Each number is 128 + 32 x the weight over its row's rms, rounded and kept within 0 to 255. Layers, rows and columns count from 0. Numbers have three digits each. The size before them is the row's rms in percent of the matrix's.

# layer 5 MLP down (transposed), 2304x768, rms 0.0295, rows 2036-2069, columns 192-287
103:178110109086097143137131128179154104120119143128174107162147120158176098139107119210140088111048150116092188173167095145135095142173125109131153079073133089063078164062118052122074110206107111145114152035142089168162099147195093181075128098115093123132209149097198182159232187192145121121
089:157102055088103089118097191157092063135080145082094091134116078139148108137109045113134130105164096104121128113090127152158162082154162162131148134104090136063137122125111156160124159136117112150181141133137179097136221147123087158115180168078128145110071076119097167138104161085166109047
090:086114137131127133116156150176171177167133179157137141149121083136153098125148108157147156110117156100106099175090094135152114191120153126119075183127100101119132142079136160072124106182121164155089130164104057133176140129089102083064077166131130124120104131149115113182110118080058145171
100:178111113142103147110150163163136110094116054096126144106161064108080155097097113105147158124145122103109206109068163140147109143136103161098124182084156123156085125148149104111124164141067131112181116121125142081164169152070099123192136154154103115150131157101116114120123123165118122123
095:193087164139114145155122173117094164171139134152135176104147126138127057105143071140107130110143109180103120063118109106139137146159144097084125147175042135109131062163113129135179161150138118105210163120099118147069100150095138183103142154097080138085099138070128161132140153134109142088
102:180116129101090127171108160085104147139153121089097148101093149079140108085181081075171194171111156070077151110126095129127165128081133125050077087140153175152109100113067088111095131101119094096127130171150104074148117113153115108145153102128093165104116160190176132134157139167181185139
123:119091127118138096125155116094135088140126097185059128177063151112156140115171159115129070162151099170117066140153082090095152102153189136088158117122110102094132155134143075109114115116075127137162182142111093141116069118120153167174169098094097120054079128107133107129124158084146170105
101:090097143165132138164098084111148158117113144196103043096102167125073137174143116147114100096138163179201115091133120208162151131090101096088127134101140133067111122131137183100122171151122185119094063087158089081132096155141126127108135152127094154100121186161154139094113150113136125127
098:081124127168162120145114109151166136140047064123126187129164163171161134120096125146124164053138145145117122127097114145124143110136110134108207109163171184123175169089124104127062126100135104017173107119104125072116090088152123147092084130150089145127094153114125183099163123078111188079
098:114156137161148161101134139139100152114134142148109186140132098118135148135116079123108151140086137122125150156114158147133113193126142159068163111118090119113133070162102143077147110113132112147133076088151123075122146099097114102131122146181104107139095063134126146172123138100104136113
094:085136139149139135169154178106127174084100158102088140091092156075086130160117115135055129137087142104097083149100111176162095131220167132136104084080143085182113108100150141095105092107122119144115127167182095095127185143165116089142124151157107111152142122139124142127113117107169103163
109:115130144102106175242121149150158124121111151099144157158082127143127134165175140147075141122130136152141102136120126143179146092103162139150110152085156144120079132131161105072117110131146135077112150176136115171144150106117119194120112145090163172159131202145096068137158099138098087055
108:085123151092096176111156137074139079137168179119128066151111120179124081155178126164140106105139132191073160111224133151126143102086136136148098136140138116104132127201096139165164111160115143137101101117116135127124091110115102142134112126124113127101081112117144122065150152196086106099
087:131176108116166117119175096176123137071112080107131085148145128118116126108148172160155133109168137131130116187126146130108163109137129155076089087115098084117109156091085164099131101125111125122122103083106074159107144131086134078135111087110131105194121169097128137080122189150141120161
097:167079078152149112149111099121092150150119175146111094116122147156113118105187173116108097098109101122161106170149115203127134139097065154124101110112124090128158116088152117098105103142181127094118157153135166093105178127178167103099188089138073087113114089101123105110097136081070117122
109:094117155067167148133108068115084150096161143071097115103131160109097092113155096178096149140095117158148167113164087103133101112154081167101116128125130145172176130116110185110111056107127148132139116114211166170121093111142111182074109098129103110156075141138121120083133104139133099120
089:109112119100162067124111125112131143168151129135080140176092050138209090115168112100147225155095122117158152100086177116100156089137161111141122087155097123138103120109202117138191115147102098135126145086182155132158097114114123094103134131133126090087090119132163123125093152074089198148
095:120171102038176092112094136148125134170079125107113132128173073123111135074079159083084132066132156143163155122123175177111099174118112102135140114119130120104077146129135115186104029120123137179066102126156087173126105151161115133179104155125153138121105153115123139137091121106128135122
108:115157142107146129176159163113132160138136083141055129203129097148133108184146130150093107155134106051127184111213147103126126177122118174138103061116131141103190140094132132147136132088093076148101129062127133129110112155125152105148156147101109117159123186147105115061169107137102143124
108:117116139136101108070096144082144168160104148152148145143169112090123116121112116092101115113127181138125110193137075126060131137100162149167137105162150119110093163179182112112130107156131068108123118088117161051133161126197150206117163124172127148160088144127113172096134118158051121168
098:138079197155107098131112139102165082099149128127123120110172138131081188181089179154056105120111128153097208127164141132189179144139106127206129107138067133071101122131082141149130173113120104190111111107120112107133112166104172119174160133137115067129205098109133150112107179138167132171
090:172177158145091155103123128111085127133124108111149130114183133133119136091151184159077114142091124162134130185145148177128135069101085104132077235155102109152118143144167113109111180062165061186073156135155071164150173059105094130059091075131110043136116137166065177094181100113176090132
093:074169077152079149113063139150218109115194155178069137132079095145121101105171080109107143167167117126091029142158133170131146100063181139102159145146128123082131121117129165099066092174116161130129113090134167175119107130100106138037146120140147070091144169114074110128106087150135158083
088:164110133097107143133112173166107056115138119089106123112132174157158084188102138146158096108169110098120095122116138109171197118139151170102163124125135130120164097159135134130059136100137141135075137174136133132144058144163173113149139154133153127131081129113100075134211125165067077160
090:186119109153082112098133184135130129104145068199139090200146184089180151128151148105067141136146116110100181120175070183143087121133125122139141133078110121105234146143120076133144183106100168081146183118128162139106136084071170129101119127128165113151138106147142162106075054109128098162
103:129147065128099173157139194121159214120078128110124078118144122139176086102146113115125169147138153125167127154104080162063175141125102120168113093082158095152125068155146122075135139095133114102158141087080083101121177148162165096160146117105111137152084105060180086115125092185128125101
114:126141150172128144097151117092132167165192170105155157143124168093170088173103128193127103155038151106054119156111072122145122129137103148106165190151125125174114147129095176128100147166128144180156120126147106088127113147146154177194058157103125090074157123105114099161200058077123114158
089:077196089166105161134119150105119114157128135117191119125165126103141125115151131118084083120178155171101176165135126073122153079152162153124130119108128159177076136170153103151136171084129222080157167115157136104124124142146107137170192091153130161123097130115099101156147149117140103154
099:118163111138078156130148110121150124136156077115130096110136131123140096145177129163109130137071074200061142154075081126104185137144091104094145163109104115160164143150147175119092123095110121172152124122140155120090094132124115137135106139074122127138085117072147118164134092145187154134
103:087126088146153093197089138144126124124137083077107164135114150082151127125103118116082088147166151141115047088128111129159136157143153115153182132116139093158075151189138110125136130147149114151136147157123154124150100157176111176185106096146172149140159102165130109113116115114153158113
101:101141143152141116102081177097123096180133105110129185138155061100142153168159151139142138164107117132127154166100126126104126085146158179158121119106089126143136097105108147163163152121172122091110182100109156152150159165136098141116113153135149130128139168124166150122073133123113122090
091:076179134122099121172124155149139140136102118108123124208133116119140140125156109116147152108112117196151169077118124085086098095158141156129146162146186077080126065060147128124148044139208137115088152128128129140119155145173122140121122159108090067063112129151132158142167186070125130149
104:117056082093105057131100138094116126121130099150132107094167087160105180137102109116156116166122107100101100148123165121167073151169140133087123138142148174143143155129181131069114082098157100086070131134107158116106188103128163134170075163142193134173108154125037139122078123086128127149
097:127140066072148109118093105142081133054119119095099112131181128165085103081155133079169150110123157131146105114127155102108133137114124127105097156133137119182167182129127152133140140126124199129102164079139185138075118154166100106115125104129094154165158186132120102157068146158118150138
# layer 5 MLP up, 2304x768, rms 0.0347, rows 2037-2070, columns 192-287
093:052173143085124131111115097184138171099103069097141085199113180113139153151101128114127117143163127115167116093099166138111068173060091172149094102100067155138132121190131130141145142074107132113067117144044110115071102114135175159152100138119146113151110147091119069123124181079085047223
099:104157145150171130127162051117167167186078116094172092090106152103161067115087072129099129141160125160155144111111063099079135122153140136101166072151129153156151158184113161130137155123108071084075168166128123126134122159118133121178113150196159146153082109123088126048101152195099155186
101:143185067189134154150125109147138140169186159139156184167116132166128177146095111115128129098179100160168101133094126116136118076183143093152120143086078123095132150106138149092145170149125100130125124134163112159127157126137140142094134063129062120065129054114196117110124178116124084088
099:081174097178130175145155145111142139141148088166124101126202089181156194155200127100121105103192121061134173109115134104138100143139094123088110099168177101130118182113146091129146088099128107106130175162118071141154159083148088146111111091138143189108144119144122104164049152099094102155
105:113177132148096151204153141087096133148117096090129124092107138182130091117112123134123111071165131129155128144057096131069149133111112128115117110156129129142169122094090110110147121084141157135104159130099046180153184057158153095135120110149118159107081097140166085094149096074109110145
103:093125136139174090125100090113138140146139112162149190147183144169080101144110066113198127134124129151116158135073114114126123164126142159108092121130118141112217138151121181173215131173137098098115060122081193128115091153121217172185177116171112117148099108119115137175102121131147130166
100:138107080114091127151103118113198146125126149120138075200047132092156098103167067138139126160175143132155156158090091145115132108112105079159110123143122116145119133145128123152181126094149107088168095126097143146120118158092096185132179096142156107132205161151196089143068124178121127124
100:165138179078131077090137100093196139116136151103111114156085085121094084097255077115165112084187125083085110097110110165118219104164095125077111129108176117149117109116096140121140111168151077096130171182134122086166164175149094118136133137110102099166101125068182182145100126170138205079
097:141158199175099134152162061052122143111166121170127120140130100131143124132156119087146177124194112105093164193171159134114182125131150137138136098170119166090147094147163077153130120139155157117105143090105144115112150153130199154196127118140176193204106138135129136164130150151150173136
099:138121137167145102114148117089161124092089186105108131118124049143110150120137096071179091103124149116084123116107168144071139096170103141165172136077122136143163134107129148096141118110191153071128083140093111147166105148145214103066127127101167186115131139089141136149027121108122141084
105:079142195194147149096181102102152116087100118153146132121103127113064079147182063111170096152193118134101134089064120144067063065141158132144104127119141128091138138139126170068145155159218073131175095117151112168124125124138130058139142160110151151146147135118161059092099146096154109154
102:100083130149185108108166137123110149132120144132151156108107106140121156087162126129116100079132119191157170142195126180075138148088100150098111160157179114143128146198103195152160125109140112178169165124096115164136098114124142126100083094133141206129138091173163080066103118186135184162
093:094121118119119101118159140122119075141089109170100163150066154113128095095133048080115079130123212129199155073155129094148112106136140126111132137122122129124119185144158120100132166158130136099103089146106134145116116161135138162149143103148146110101116086106157115133150149097087128118
096:131113128149167094107081141153105158082106111181125112092167101060123061170079105103173160073082161084076098133174123132150128094139126177143159116126159147131150117111134166154169150154119080155109196122154141082168086098125154163229181117172133125130116094079159123103117119153141134097
110:119125190088162122155102064110071130090159113144126100149150167182136110122114141152112146111118117122125158152135085133151159126096136112141071149206078117083124135118092138112194136178156108143068143071114072094180106077062169172149122122131114108110136146118187125132145081095097160152
097:109139101134118110089115158169124126175123103103097201142037110111111156124132174151129060146096172108100082131087173118147093062119126202122120082115153093108163114142146193114117145105103117142145150158094106154143199098168113198165175111158103079175141095147119099118165131164099111131
097:114167143181127079167166175109104097067170099136135140123069186092198089091144091129158027156121095111075142154052082116161164100126132163179061109102115153116147124113120118147167165158130169094163184169090115125127160116123154130122125140172130124097166142120176076106170133179115085121
103:159150144145096121115085051121112146153198166156100123216139158119126155081073168130123150122143140133135189172110105116117184135143128101139156171213107149120129155132092129130136124076105123172094173185101128116243159059176134142085078128124118084177121157107135157138095137149115144160
109:133088100096154133105132179146145145161124154079119109162160124137068129118114079123144118134128144107170135111145173069068109141134158104115119117125125082105097172144153118129150162119166112078085125135120115135167138143144161137155149111157055150088195115145118109105127114114103132075
097:146168172097146120096157114162097135110060119191119166143091144202155075142174064123180135121120069034079101153110113085074164120144147094080118206120144151097209102156149105127128094081168184117089106110078166140121167119110118124091105148069111132153089132029124113197153124105121119157
093:098140096196210120108184135096127103115182128115132064135103103146194095150138073091131132108158107151123124091081128147182126170241142093107147078109107132091102168146138179145157104148108188137172177079088140114140145183086134163154120163174098120100121100114155101195120118121120131154
100:132134091114143087126123080091118122102148076111069146149162148124115145083125115100149128094133161137110138129129068116141099141166085175147132135198085146099086126149081185157092116125239116159138086172145072132107086160130149162142097157178141156075074176100094146086130133125100146148
092:138137118099133129187150117167105133140173071122093133104134138119099138090136141100091109146151167086163133181124096145156145106110153175133102152132133087130108105159103150072172125078091102139117144127109063137137128110114102153142114145132130086114143105147141070140104131054100098148
097:136170206081110138090135147143091113091153062154098129163166164088061109043136110103197129187101123133171107126090065109071118114155188158066165130161151111177072133100119134150162089167132166131129053155087078119180103120099164110130114121128141118111095109125100146149076137151145142172
097:104098183133122117111122120102148121094195130124109145137147138098083175148127123134131083115106125171099125152136169124185097136143157115076153181161115151095139189092122157114110060147140095139113104122108166160117092107137107182093153137157101084127172173154114143131123187095102108145
109:156132146171152115077162106175116104149190175163135096132117147084135083127142131129146097139126076149170096148131096079126174087120117146127146147147120166114144164130057104104162092126101134157128127149097118089127127198105162124146112164078143146070094076079058050151140137124053120153
088:142089142073175135095130114106127112078142182129103135113105169125104128103163093093124155164158099138177127153146142099096143103159115145127092124116173094112151123106068129116174122103100111123085142174072170129122142114121161123117110149092101077148110113102124122062143192145125185071
100:111177136118161106057140109122085145170214155113132120090141115136112120188099126090163113192141128141176139160076133117106126103140135122102120141116099103126099134138121140145116177108149177076179148110141188117185114116130156091153102063149079156117075116184123077154107174156108088214
091:164116136165083106122206118134143162131122156167163173120147148203088119137170157116137097085118098114130150155144171142198211141113139179148082109179119163144090123086135155109209119142132123124091077131050081119149133093114165154132059132113091128190132113142191171143100104111174129106
095:131177132090143105083201128102102115125096087144120094149043116132090075141160073135160115073161086124136151126176114170110131131155147148154104129131165125093141157152133166123193122124150103115111083142137148137081163147145127108147097135134167111147145090154101060158062123128115150133
088:149126109122215141110127067130148111097138135122061129059148165121093134117099116107124068127162182142095109100106087206177078105108101108127128087085116136145104130129136128175108169140167095111109226150145130148161124121123143104156094134127101142165143114172146072123091141104140153116
105:119188169068148144107166129122165118118111056133114104172078140151130125083150119082156195113109145110138107161149161105089068154144081153203178126137117170096141072158161129110125174127122140156069147125164111133074144095137150103128058118171136134217143161085091144069092127173156065128
101:147115148133085160171187104101117154128092139137166112188169080134137083167119150144121104148120091163174104135117116156075121142154105227115145116146109064134206169153122098115126172157120101151134126144118182154124117077143173141174064101097094143136112101151104129107122160094109097154
097:132152080108125126102156108115187080088123087150113140087101094110132130150186155073168095148104183126149184145101138099112161141143169155127127089099104113053153141166158122069127120179155160146077122098138132099146115188174124162177096107184114125202069063100095183139139158067148096130